{"d_model": 512, "norm": "layernorm", "norm_eps": 1e-06, "positions": "alibi", "qk_norm": false, "attn_scale": 0.125, "parallel_block": false, "init_std_qkv": 0.0141, "beta1": 0.95, "weight_decay": 0.12, "schedule": "wsd", "final_lr_fraction": 0.05, "train_tokens": 586900000, "steps": 8956}
Each number is 500 + 40 x the weight over its row's rms, rounded and kept within 0 to 999. Layers, rows and columns count from 0. Numbers have three digits each. The size before them is the row's rms in percent of the matrix's.

# up: layer 6 MLP up, 2048x512, rms 0.0501, rows 1265-1311, columns 256-319
# down: layer 6 MLP down (transposed), 2048x512, rms 0.0453, rows 1265-1310, columns 256-319
up1265 099:464527510482444542508499460410409448475553493482485509488451466524476450490530533435486473476533478563505496535491523480452462515550458533470528536535498506494424566502492466596506577513537474
down1265 097:501588459475449546484529551464543447560533532551546518542517499493541609558456525414458412598506518426481550509478523569551465510436487498481505491522476458526469546527515500468446489433536461
up1266 105:474423462428516506460474467579537494542548519451489420485543533495508624480515553485566463605491469483531504484426499577534464431590465412526500446475541499505468516547492539527456502510451498
down1266 106:595435468512443489546564479508447535481465477479584474472532547505443477566510479564578489466495546567461529472558468478493424470502495588503558506526496459465548466486565576474529520447466511
up1267 101:500472458393427488526469510490490510511477569547520579517425491495476502546492507518454481538512555475516482440447495508485591449540473572459479525544465444534491468485553468510462491435480527
down1267 104:470459466531468484554454461490524482513531473497505559501520518517542542496529569465513552466471533530537464549455485451450434512603505455453492452499480565483564508596479607556468483531524537
up1268 103:554504437528512585466483493452494491425480527575440538509488564520545554475480576506463545514507502516473447458498501533490509474426475530487538521512396503507509497519413481468461498491513536
down1268 105:467401437515509523514485436489507529480484480466488523507549525526484553530478494455523481431500535481571431516470501541520534541551473534511509552474560443493455581503496479479457526405613509
up1269 106:516506513511463501493504554471484596515507614503486513567489466550471474483513543531481502533492549501518511427504495474520600509523454552490497564475561486501501529494510443496488506446513426
down1269 109:506469448569525526462498573552480524502502451464522445487493483547506534539467531520475509385529465440445512533498470538505499480496485490470492520520459447508582559459469519497455474538493498
up1270 102:543434492483482499418591480508439463482518501516543491509483459503558516489551465498537480541556588496480536470470465503476515484441464450563522508521383410527411483502523562492517511516479512
down1270 105:463502521572502499539502469454512453513456511495490498503487501475522562494623483501511466517613572468497537539480455501486493491470500457533482545397495545515454519528526511498481504529464441
up1271 080:516520487451478483528504467554491467490558580495511477441438544524557457526503515526452407487476450463477407475495428476498503473422583437508502549487533450478447482513477525493422483481477525
down1271 086:546479455512509565504454534467544513493503487532484517578517584470507483517481453568499483520478461500590435557456536535522500525536459487483513481492530497470547505552538449526515573521483515
up1272 105:469516508443554463511511530588545485449528532554514543525490522479492507447519543481472526537474503514457507505507491494499473573474485495508530561450528487507479605600460541483472533578532492
down1272 105:495521516575449490409568540475543471549478532453542499458449479523513527458477490472492504494547481376517491471525532451497531493527519510579500500514495517483445527474497539512532440578499455
up1273 100:506572432367459531497500547550482521428482508482464523536455513473472536528468499447568444514533484462465483473416511416454501514564500505462536504480501529479512474574389443482481478524525547
down1273 087:539500534516519503567436470512507477546534472544488616563535568476462461570488514452484500493470567540535497529534552489518460448550540563551529458476548474476444509557474508406542560469490526
up1274 090:491492511539453524459511499520515539463490508519549539468477535436477587504564503517543568513479542549479532552455559485467525515431409481447522461533462552510446509460528504477483532526546467
down1274 092:486536492561520530503520516516470521505446476473502538471481517491488527539454522503507497525502551503592451505484591480515466494484399520512560510482466550518467576501561521489483477465458465
up1275 105:537463503519590491557458548530404448525505462551497469469471525479572491548488442526595457471431538509490476489500508495497461549517567512464479516573466524496562462519435525500478567548451470
down1275 103:490476602515540554427513485453438521512532492502515470531536449543536496470530555469446570358523477535466467524499496520571464459497478484488442558529549493482448522470506425538494469424498530
up1276 101:559530485509502485522519462541520496499526501418500455539492429451526564429444524430473453482487485549471461527455498512520558552521481416485520535534429494462548566509479455528468516454456398
down1276 097:491548474530409529459513526464454544500545474518477493487494578537477512451524532583446453468486418549492568530510464524505513478448506559536558456503491442478511443534492496564509476422451486
up1277 104:535434443539488504545497532556482492491545490487484485489531509500495480464497494535552452574491467466536516527530532432494496462527527445489526524436558563503481462474472488565481586396449472
down1277 097:481468520540469548549566544461482480576457531526521409552547534404532569511498508547536511502560499486501519500489500458495439516424549453477494499537508538555524555508587531490494483463509446
up1278 105:491495501525440436521506395542464527567519586522497448425492534478617471569544545460560487538450527483419539519519534469411422456530580540584500510441488571475525495520517459467554535523483506
down1278 108:407489490555480489486574562508496480509504560493551517584511456452469476444475535525492508515487485548484539513507539459519505541524443486503492521484479531507483509517469427515508439518488428
up1279 106:541521462489472504513497436503492504472474497567474503494477564495508476474458493517524444531441525551454479551496548453530505470447492489481501499526474564520529503484485534552441458418562490
down1279 099:541458464468518520548481540534469502445531482545432515468581464522468534520462540519447544475424456607526505575542528554521544465506512564534481528401488500425525535435538473551458540498504539
up1280 091:505482534481501564541532472560530564461506527526457494477433439554517529517472511489422443464453553553529556443490517519492545503501508469506508514545511471537510514470426499541525482460521474
down1280 094:523438467509513447572503490516504521460458497498418441467546530480492526480524483556534466456499479505500442475612390480519504549533412455549506440493448513560522493481467515452490569546519497
up1281 104:486464472480524541454495514531442573482529482513456535483524582529519431518525572537463529474480458477453439506488547488489482523500527552544501541457474467528524502570499492506545507563506502
down1281 101:503453445528481453443516479539536525497503487499491535445482517507472433439507531478466509488463565509501444531476468523497514510549414543439436494487492494454532498469484442384437489533473480
up1282 107:490406424463511615504521573475450538455557481550481547518438482381588505519536492487505478559541569468520495557526474475465479509436533455524504500528515491539458544536447507513543456560506504
down1282 110:514601487480522461492538566499433537530424535527519496401461524494481535488456615561485566505487498537549501511516507555516579510456507527534498484403554466576545463502463549470496470533477442
up1283 112:455432541467457567483487430559478516473494552562460528483392525495512518513477452530524487509545591515499515499480532448419507530547498517489449499494571415554458491460506477500492476388553453
down1283 116:525486513464494546532442519477429438465482514515454475480577508518512520539512481487492471459511520446508543550483506494418499503510508585534505562477512458476450593442479471568451535533551563
up1284 100:441490460465450511530575470454525438500473492508468523468499548466544455570482507477540617552576514469391500497515469490444481478433508502466457546485484487467476537497388453461513517522519545
down1284 104:419548517520486476486454510467511540542529537462555511497483484489536492449417524492541497560507541409467425530520476487466445543511503443467458512516471516526540566477508553474470432465542430
up1285 104:496460511483500584516508518517552505439571507521501501430575531551459492517541555490515467501467484477407554416496457525480514525471545497401548540481465520518440507504457468506494558474531494
down1285 109:475514539454594438565539485553425493475554502501552484450554499516442514470523460468572541491506511558489560523467584509512458568420522426513497466549532461532521468496480463464468432484522552
up1286 099:533401501442469567500535547476446528513496457503439581519464496538493517482502537475501478459570575432510467507498483474515502450459402503458438491500459527525430439532517500513502486420560400
down1286 107:564501483551535573479515539393459532412516529514546499392485543447613555491482513525548545462487512538510497499468578511465471495530460520514443455509447439458521632549546551475490518539488491
up1287 101:478485560513476524552509462493556529477521492469477491461552470566530489556445555568572550508580498542504463485509519475486460503429484483485483452459522418551523520512480502535511474477477516
down1287 101:567459468516562461485486532477519492548520525574437542466535529450565473496523472477528470566500582549470503499494444556517534491523447452491458505520505510489469481517483489487497463520540482
up1288 100:530508485477477476484497453591424536555501498528503497502474562410571504526486523496520459553501504473509390571465498519470459465458563492476416438551520512464546482525467514465541511523590575
down1288 093:472564495484469465468453509462472504518490526495550497456538438549422502485503510543468542477503552535510505461495563542577515515440513524473517483510565431551532502482480526534522449557471519
up1289 105:552463556514475502470502482536450506445495486553471507488526445532501504553470461482535443529477523518507462496499475486521512484433558490562548495507480502501490519470487495519475509517537504
down1289 103:498563533526469495443486447500533553484418468525560515508544491440461534480487430413528539436566560491494454516528501413454587476524441489492491429505458478475496534374467488444493547550542477
up1290 089:463499543514457500575442514502524532431512530561453497463527540428488493582521502487496481494427530521429568464550539500482516554471540501525529516495478527505421526472481563499453540458430432
down1290 089:521501513509482461513472519498540501517406494521519465518520534476468534459541480466501509580533489530541498539465511524498532521579482501493462559448473578488476464405525575461439506521494472
up1291 108:501499564484447515530481469478500508475508461576517539512522512513565463549515471463539446480499484464458490447524473446434541520573445498505559540448513526510457459556481468524498498498552529
down1291 121:512529563526501431536539542450517468501497514549531478479510482446504468525459533503589524501545517522528522518590568420532461513509495474526470544479503526529424440514570466508457512465533530
up1292 107:508463459429480533532549539553559565497480528473477500510438499490531436511535492549508514539521495531541502521516507489529550469419541538563493512435456510454519496556576499490427518462480476
down1292 109:444520480528516497494500456464560524519537449555523496456505467488456487546422503471458529445491472433509513519498568501482564463587510562459466482502473492546551489450461557389514476552584412
up1293 098:468498532509467506538505477494516480528458523510483511526442516490514509490495531496533511557553574530517447518487517437502514567526504529452463538474543515506449502484532534504432430539549494
down1293 096:478476511461512486521487487535544486445504482490477526569487592536512501449543468467477463478547409526486487481455508504548477532490560485561564431536545516435524509473429450397453482451533511
up1294 103:582445485470525505427475513471453488437483513468518439518517457471518600496549474555559533498564583533527490545402534477411573518457463578579440502501516491465504544500473519497459532535492562
down1294 099:505439407495509476494513437547512504518524568484454489522497376477525505482472559473503449531495534536552485485570424507570402487492503523506438500495514504450458437516527511525468570482474591
up1295 103:500458496452432493451499480455515478524463461480462494537554567461524503499553467465489503499549554524397473500468515502564462554448547375451488502575492467482478558476453423507454447509498524
down1295 111:519494512473548481475501489576472550471423494523483544506503458514495580490568502475506449559501519519432443512472514517455576543513472453500602477474459485540439546500546444507542470469490507
up1296 102:510443462394439437509449503558438501544444503399488474498465515480563500540509483479473559510483491512455393482483583446500583526553526494513453482505427479511477528551503530588454534581549504
down1296 103:502533471540473536500503513490585479516598467523441473476533540525492511489450517488560529465513526521523510440461520477471410475499501471453479586466456520478519506551534450460524520480489560
up1297 082:604564525450486540501494470503437543490477525527479473439487493524518478504465555510475424478507505531457449460529472436485524511524515485439438508524520490506525533504442507555473553539478446
down1297 091:498481400502534482495509518511522503576479518551454553526512512485536575512555497545479502506552592540471447490516457389490537480473415479476510472450517501451462501498538492491474510473463559
up1298 102:518473493451479532485523569498482499526483487501541550509485514542578518487547488456460466513493516466502530594499439478503597603478515505482499529475486508526493511523508491493522468363525474
down1298 104:500494538467448470479508529530503535528503464564495475522504516538549548488482500569557540530520502500515529463494431516541538550552513480482508428505492474513465459485619497467523541481529569
up1299 098:523473536480454518487490523517418517505450521498523511534476521493471468524455498456562526431484567457514519515456517476475490558551587561559484492522496498434503546571524458490592503454554442
down1299 100:426464526477464513529524430529391391526508529474445516420501480480516556451516471480545459562523482491536490523498522448549461512470479472425534580502491538487459506475520509425439485530422478
up1300 106:535485463472522532508495550558537547544481459532519574546528469512478462524524513472520489529612515483551488469504575604518513512547461497526517593509552432510512488535452426491514519511502550
down1300 111:511474489526508467454480495540450548469516502490482476517572498499506429506484560486548504559469562526530577505550498479493451462486565539570516450498482455500469536462522496547542491483479493
up1301 109:462547551464517519515526472495498462508529504547471488472490564498538460489480519476562494499428516585481494548538450454448521538482471443432562569479499589482504533549441528587480505501542489
down1301 110:486524416496475507562508499535453462510565462512532518461440518520436493495412490522583418486486533489557492489471534501527524492561487516487478484519499485549497499474517443463481485562489518
up1302 100:481379482520529561520522541533459492468541506575450524518461469516549534530497469438550482525563528530468522504483470417523470444497510490494460498496432544520416497503516479487530522526467454
down1302 103:459493574473492500489498538597477493471508524536549471575548497530477544528406539489466605488474477534455478508484474514499490516537534452424478500456434495556528508595493498455545479498492505
up1303 095:474483526460456525560511480465521480497437580460509557549512558409494513500491499490518529573540584527537524509412519435527563515436459532520524520478503541476444469453507505456452562494515440
down1303 099:523532535468533560534461498499467471537469533469466488519492447468522527485537513546520506505541558456550474548514553466543545491495512412549531581445443457521466517431554418520474506405503415
up1304 104:544516491503473502458559514619499493507504480474539400522559490452467493382492589457483487516496536524503409500502482495482558479468445515508515452476449535531524513565531491515441463493522522
down1304 106:436525509380519505530488437461468432467501451513479550532555507476522464548533517462485568593550518521435571484510477564529476527467516553494443602473493489489472573481484461443430502506482458
up1305 101:506489531479462502485459485539492470520510574466563427492482505503538565476481466489548507460474530447453463473464489531432541559530570529513473495425530522474467491541478470553468544432499414
down1305 088:454463473534481522568518515517438473487486451506471432496475501531478510533507573556508522510526515480532526524560533436402494495483546540489533484469414527578556484494572499515584507496533469
up1306 104:482561441511504492499507546495509511525541507486504493512517545483531501478580528521435477509534521551443467559520580510476532548550462462517528518483486484536484564510441576506406472496476497
down1306 096:505550482498514450498514465528587403479427502439536506511466512468486479491436496479492450478446549509464423480496469520476465448494568535526505497572453521519525501491507490568521500457540487
up1307 097:529464545494507507454546494462536570488472529555507499491519493501487448518538517447502518525504569421446514550503508517470490519462497452459533573585475446423464569527416474494509526556546475
down1307 121:519493534493531524499521550486505514529484518520523485463518509473512479490529478470544505551518508463539519555516529459418488481483528479527574545525435474468437543484568470444523470521531510
up1308 106:562514470478446558495571560434479481486510518495390533470559490452543456494482436464549518532484513521521472550504495466488450477455539471566459472565438532471439492497481550556478537462436554
down1308 107:498528460475453518457487513499537543499537522541575529540440521496511502523425527510449459454478491493538463529499528452500567560527559558550564620473520479576470530519494473481501490448505532
up1309 112:439502558462504548512462485481488503440496516587428480492461577467453414519456479449475490528483568414433435489519498473473515443489491499552508559458525492517423529444463482549471484497494558
down1309 118:473449511495529412491446501544484515530551503523518475472478424513470445567358472485527420446449552463520433498559565556463492476485496511544535522485528554505495500390510384530462437487489488
up1310 095:567484481435612519408485528459532476445470462513468489517483566437536525467497589540528484494480467531458463410480543429468474485470472498492489543477393507496535512501527510559542446465562460
down1310 090:451510495565423461510561505496503500459472561530499556526468487511523451523486444502545459510489454485478556500591492530514458481466530471400506444489605551523455518503419468475551506458500523
up1311 097:480461419473506498545458555475502476512430472474484445453499530460590451468517522527526521570539551456516460487396539472434480516465469453502408504529488500511492567495523479575520479474495548